Weights of a small GPT-style language model, trained from scratch on English Wikipedia: 14 layers.
Each number is 128 + 24 x the weight over its row's rms, rounded and kept within 0 to 255. Layers, rows and columns count from 0. Numbers have three digits each. The size before them is the row's rms in percent of the matrix's.

# v: layer 2 attention value, 96x96, rms 0.0883, rows 0-31, columns 0-95
# o: layer 2 attention output (transposed), 96x96, rms 0.087, rows 0-31, columns 0-95
v0 102:142057126174101168147143141081121129117122099157126122159132098134125156198112138155134109132139132110114132111142123123147162131114082162114103142117154180158067109085100099128092135100129111125137143130139119135103124143123136138159134110156104106116132155124092115151108163147140122141
o0 098:154090116109161133114118085159093194128121128101127102159117154136121113109114118141142113095149112125118109111130148149083133091134138115116156116144144156100137112144122165097114146187099097115173100127117171091174114097156105143112146152116147159115155127121138138155082107113113147131
v1 092:146101108158095143136137087082115116117124095126160121146181125150083107168119138128108111135131126173129129128164151147136158115138128144087134105112151183097138136089148092129139110107104120136167131118097132144091142121128113135128126067159129097100158100131075145153136151151117116158
o1 086:145092098115148144166114095130114138088122145160125070181102146130124095105127133162131145119138105122111120154154137152062103144125132111131121147140150134113102153131154151103102139165133127107131164127095168122160109131161138125113111150147141147086097150084136128150086083094147134139
v2 091:137119136128127150134110167139142156153087124183135131158124144153165172132083156140099158156124101134097136095137127133137122088131154127135114134086110107154075107118145155129122153116108108124148117114126187109145139164128157132091141147118101076103117173105114107165128098103112113159
o2 094:159146142150137122107161101141117140121187126110151152107109170145118113109067166115158064127103132157153144160097150103100143093096128142117167132141144142116083148154142131115146114152079120129165111103119111139096135111108116171143120146122123090128133124144165104137090115132148134148
v3 093:129170078091096145125131167141139148152118144094132160114080129125149133129119148116189156145123081129128105117152118141141112115136098113177096138132103107133095142150120123129149121088120116099150116141142173102196158150097142126134142128114115163117092163117148112121115096143136116089
o3 094:146147122166151135134152120140106049159125118154130174088140138150121162138128134101103102103118114124156090133090111115096139121130118153116160105128127166144132127140115127117159114124120124143147131112143095156045120130136142154100155149073137099150168154149150123099128162128117137151
v4 101:155127126168074136136175123102114145129068156145151135113119109171191142120111125151152117149121132118095164137160129168093138118120111124089131127113155092120085158128133123102107125077118137137120103125118101106142124104121153118102109134149148135122146109104096145118175112140116087173
o4 101:129107147077146169182166114111131150106091146136137126149138147140116127130112131146130103147122137143115164120108136099145151087132146150098146142116123100139080133109158142110143122155141096107156165100142151101116115070125153152116147169139109147081114151146104079183105095125132106125
v5 074:144129178128141154120135107146163129153161169146089131136113161095124142086127117130113119117136178085120102114073090115115151170127124116163122138152086094125112112149118105095141127144111111132152102139132110114197130145130135139153132191116101109127150144137170129126125087127129104106
o5 091:098167162088108079080160142103154143117124173098147169066149120124182135123131093106131112157109134142134119104109124099174108077161141142126117118128124112143117106135113158141129093140184124091117146162124115123138124135114134085139132126152135129131148127164118113114147152151144149120
v6 100:146097145166119167136103079114108141168135154129103102137120157126151156117096150150099107130117178105118113095112113148149201135134115137102147142105139160176099118071127069108127112127126156133145141135094136111119140109123162149089159148121106107119146121126111099118150101141117117128
o6 094:111141158113142106127150122085138194098152197141104133104160133117179109099132107159123117157110112130101116123130126091109100070130125146133132151135130102128094122100143134123110095164120136092125145142107155122169096111120146095167141127178166127132146142144134092145106105108140123129
v7 094:152103160179132129131140127092128133127098152159140080118151156175119167150114103151063137139138184102125165132129112125087136117091150141117134123124147140110125124113140091116106137124132131145136136109115079120070135098149133127080095167139112114128163162114106138132145145114103125163
o7 106:125109169089143137132141125098154221079109156114125093154111126120135105108111128163136117142127140131099175112143170147148117107123137111106149133117146093149103136105171124111139116160126126136131100131121145103165120104115134125156120126170108167077112114130127089167111090117137127108
v8 081:166125105169109140135157141103144157143107127114126126138101110182151184167133125136120118151116126113105148113188112161133165123061096140126100144106141125132084091142159122143127144122126104140137140120133115128082183126169132140110124122125100129127114163104102130108116122115111104185
o8 091:155099172135148163133161113102114169130126128127123093153131153140090107111097140170098124088127130105127146099133175145114138118117134111118197135121169143134114121113163135071158143153096134160139070102133134106118116097131134164129142137121125144085122147124143092149088117104097134127
v9 082:154089144144152153142142111139113153102090091089118108189112083117114138142133138126133147151109090146068152106127133157154126121068130187110100120125149158115106111095159140153087102123128136120122136133152073119121132156148169097132121119132131085143126137129107161130127142112142120122
o9 084:152101129145109126108122123145114194142142101115115119133138165122080130134069126152120102102141130115126126106144105106136131114107159122164175114151170171116149110158103146133101163145106135154133102085138178122148142079109064142124131119120121126122140156149100116124109097157104144160
v10 094:060111093128125128126101122136126126145113123101118125119136148164103137161152094093128124143095136114161115157188120142154134116145105110113119119148108161139127123163161125142152128154159143109089128131123153170065174116154108125112153103124114184167075136114124116103096120134131139104
o10 115:135131150181139151134113118137124106154144116132103083157116117130098130148164158147111149098126114106120112125165130172107118177127090109156163145112136149114158115117147071105144140109075155168109090087130113121115127135126140156146137090105147133164124125066131139123130141097082117137
v11 085:100138129080156110140086139160130129123151090125104142111111137110122136094162108098138133115117126180164117156126135105129104139148119092178113122153128129159162120176109124150138146157142118099109149136137133141108166148131102140158117135133117160167102149140170121120077140136140143047
o11 088:130162120154115110111096161127134106162150120099115109131109107147122148162165167121112145106134122099128104105138117142129131170126094103148126109131118135125182105153121096145129135097105153173115054124144094141106134159114123118127144098089147121166120104092150173106175176140109125117
v12 085:124139091137099132129144132098137097143158160124147139122114117108125099117110134138175107121144125117145127135086152149165122129195114131128141130112122150123136146129133087113148097098094151135159096142133179130158075140138154108171151109095144083086160087157120105103173133140137089113
o12 100:138131109111123107165134112113134062140138118147133162087138114112167131095138084115137139171131120139127089128106126121112119128164125131122086124148106106154100132126098161166107105139184098073135202128134131127147153152146145082096112149147135129139108137137155155124153134121158103140
v13 089:141142146102127113133167172127129122078111118136162143180132081118100099151118146136141152113151064133098135127140129116113101130109148153143091122105107115085144150139143186137118127108123097138138109113162133116171092165097129110171136123136146118108085136097092144159145153121137127161
o13 095:156111084134127157104111104194100085145126061129155156119119150139097132138093113091143099091133155160178135158109109143143156133111158128106133113144136192117129136148096149134136155110133116131130144125140124130113166128151079160089128141099087116121139137152120141109119108138130136144
v14 086:118112108130118129144125207117108120097115107129150103140109162134064135184167135129125148157128097169118122120141164127160154140099133151146135092134131187095141139108138104127120111115133110144092114105148120138094122160106144122128122070135156143072130127136119140173103131135113140139
o14 086:161108094151170136139104099151139130124101105153119120192102123153082099109107129093120133079145137137114105134146149200077108175139125124125107129129165160127157138146134137098138143130103107167143129112108123143121136108122097124105086137110127128121170157093144121110117111112137146165
v15 080:141130129143121124172147153108145127118085155175141098157146058150183152141138127133110128132122088145131175118122123131117136106091143173120098156130144109109105162121138146146099156106151111132142103114124134106129111105093147139140134099106157085125121116092094147157110158161101123179
o15 086:171104111095133166120137091140097158124110118134128140145114161130084110139070184123163082080097141152139149122109140134123146137119171129095167133130120153091099124121146148149131172143138097122154128117150139098133132115156113159111143155152098143088105094142128113154094092136130119124
v16 091:121180117084142127128118110164123107138146126153116133082124163124112119091118117104167141139107164159190126132106116122117108136185163059173144112110134090135157132137126087089163162130107125110144138124099173139136114102114126128111118131142129150141151123156143107118115102127121161098
o16 096:122167118095147105139124157090164099093133163152140122114121117130185113130164133132130125162117112114115148144101131124118101144154097136136076124114099092142094174117120098142138091129156136115097163168126081142103094158117188087144133134131142136125124096103144112129154152153162126122
v17 092:128121115126076130123160160104115141117133123111123156149095076126112126165112148140196132135132059135112137133182153134155105141104080165126101117125132134105095139108144131126116111091120108157128121134179085133149133152113143118166134079121152158107086129118108142118112154141123113122
o17 096:159101098151149167145132099170088079185085097149136147130135136152090131106129113118110127070152154123151101129122108143120149129133144122106152115142144178130147115147119146092135156131115116129145123100150151113094141112160114161080143143086111110114139162143113141124099140144083126157
v18 095:116159150111121102117136117116145097110130138156131151103149118097143068063157127141126146110156122137141135158072153119110094149176163092159164113131150084105177169144094118103116150110102129141142105134115133119159074120108116132159127115134152129114170097143132126152132137126128138105
o18 108:109136087078112101154113138131149096120104141113154160118123106125163139135153120098173125167135138145124128137105109095148134125156138143126049122127102095139114152135099152165108100129186099088123195163132117136126131141139143091117129154146121120128118100139117156124154130155169120107
v19 078:143088149115140146115087155157109148102163085103118129141120161141091163142144147103081122161113149138115105127136128153152165117098111162118103129146141162153092092147105117152135106169120111103138162122152103126077172184104142133103117122132103138150140166126130144121117137099118117083
o19 084:129152145184117131097121129112132178149160126083098089138117128150129111137117126137080121112157106117110109100161126134105139131103100111134158130133172153145175108161154108114124139122077163182131043105122124120130137106105098128158118100117135126145157157114132126124118130108125154138
v20 102:114187125102136104110114135159135106106186141129112141142119112099081084115152141124164121122134092188143134157109151110135070141169137109186114133127104118118156138162129121126161123159115120134127133137141147133153120140131116126171118106099128146135114123160179107125094135111139139073
o20 097:137152095114118130119107158138120037184138104138147147099127104122139118113140132094116140091131148132148097147123102146117106170151105108130103111143114140148133140136096131132122144096164127121107121161153114155085154194159123103095121123084135121132121114129138175103147161166127136143
v21 110:154072160165144151127125109110130152137094119134134105118131151165141183152129108134078121129143181097116147118135121122099159130085137167108154131106161145139102107114148118141109144128142127146133154127104079106066175113150131143089110158157117103140156138104105141135122117119114118170
o21 115:117099165109127121132145121113137227081116162109119094163114142131123105107116141166120117145129136112115164100146174128129127095113145125118159140127156094133133124116169135102130118145108140147145080126107161097162103089116126149160125126170124155089120136118119094153108099104129129107
v22 098:103148096139119109155155144107144112142084147133144116102118086145167128118143110130143122116129116112117157116170115163106111127136118068122166139121155063126162160160152171136093152083143126127159099120131150120148111095127135137108119120144151124119131097076100164119155140168124111169
o22 089:145103096123116165163131115152134089120077112176136164164131130123114147146129146122143106131074139142148168122101165128144162148120143144104129150115090137116104149083144124140142143138164118109124178091156138118114109120136165149116129169149083129101093094126128111159127111101123096086
v23 090:115093155138166119130114150099134135122111099126123141156148085138135135127161128120092117130147096116113147095194174112120094125086115165090156133131146110149154126139135193161102133144134081126096151110142117133087141104167092154105121117137123109146106096087118141136109134139134137166
o23 095:135100140152088140100108126178101147152137090098120109180115135125088127129117171146157146100125152121150156120160132134136160149097156118131147156129138157086142117126150136107129181100085164148142076083113149119138144130129108182136119100129106103139096120101128145138096114108102121108
v24 086:120098161132117155086132119102099132143161143154131172142113121108148130128116195166136127114129148151139125144145164114162090145144092125094153140102140173161089105079069111107134111129102141153138117118109114138104133147140133145126117166123118163119153095144170094103114122098139105111
o24 087:092154125116153114119146153150150123177136149103119173095141094148153147078175119123122140163143133128120143159148080109079124098135098119096108137127142114156129135123145165096095126130089133055156095130095163129126126148164141131118145128120120078122161139149115146134114138140135108126
v25 119:178073153153121154135099114138108149134079104124138116133151174141125161136104145143072133151138172124130125101121111137137145136092147170117128122107146172137085116112147120133129094143112141129132142120119118101086167146153152123075124149110107082116157144108111122174159107115115105157
o25 113:142139172152142112116141116093142226087159147106118097146101140137133106104083131141134118153142112134097143141154154102096099099107135134128162136130187106138115126155158127109109113142085156143144106119096138117151114094102104139163102124168150124110130146132131100133105101115145121123
v26 086:137136099116089139121134121123138117154160137141142179119117136104136100123097136128173122144139105128143104151071154131151119128191157128141100125118126138132119138139112076104153102100091141137148129135113171128161094164109125112192161110098121108097146114156125072135144132122143115077
o26 099:121142110110131103167144121110128058138150118120145165076123122124164130094133093120138130157150108133126082135095119115109120116165130130135090105154105090150108137148103158160109099142163090087143195159133112133123149138151131090095125157137148135135123122129155167112155139144152122154
v27 107:152096158160156144116127100143133135121104134149125105111132151173149171137110095120105143131137169137118142130120108125074148101086153144118128126110172132124080117125137098130109149121141147143142168117107067134074173077151134132083086153147121125152155154131122132128118093106109129152
o27 120:104114173089128130142153139098140210084118170125124097154119140137121097113130147173118116133117129109107166104133172122135126101122130113123163137112148089137123149114165138114128114153114121156142083146123157102145093104119128139149124134144128174058125127131114088169108102129125129115
v28 094:123152082109086139109110165116122122173151157153164149098122159147145157158116106107114130111118135146135112102195144108130134123167112133131134127121117138114154114134135074109167117125098114149149122140091159121105178103110113155088137083114131131074135112151133087111109126139095143153
o28 093:142146130160159137178158103105139057093093165157125122118132118132145112071160143132121160116118114103136116142135161164088127137132097121114135151116118109131086153095169130094155106133155130101153147135094121126100107149154169121126107156134133122110120135076165113114109144102152110137
v29 105:139115182149127164115129117144124145085123093084097131166120146129108112114141121144161152153104134149091109148095120146138127113115126175130088112131139155139087114126118108118124097123125120131087146127156062129144113187134147094123112139130129160120117193150123167130130140096129132076
o29 099:135113153106155101115115153118155182149146139094139106117128138159116124136112088135088116121179113116086125118134079111160126104143141129153131106123153140142150104159107132121117112143092121182123100127146132125115149074086092107142128117086144125151171170135087127106134125162122158173
v30 107:129176125109151117133121113167138122109107109085132110144129175137052085129116110109132161159099124121127109148105118150107106125112191106151095103123103134079161132148177162121146116127124139120111141122162135114145090153140138090113117152141135118107134166120121176157139110108118155122
o30 094:133116130149128134106102148113160131096152091164152100124099148116118113161084097115109111138148124151128138152117132145174097147140122134171104115125132130147125131148100087137146109122126125183074183131147091176106133104076115124159085121109133128134136149137119103094140118128144170173
v31 096:131123126131116131140088147148127128144136147176160110127147174127119149135096162153055112122129160143157126101151119133139171112141142135108141121115120153132112120080116125135141123154105145147142116132104174103088155109102164156069138135099106100109160098139123103157157082111099103153
o31 094:128200129157127139128148097102137165089147163131094133124122110130162104106130146105132127151102117167115137166138149106079100112098097136100120185118144102130079144121174121112128110120121146106136138128087130141153118158144133131166104118170143111124120120144158088133101112097176116128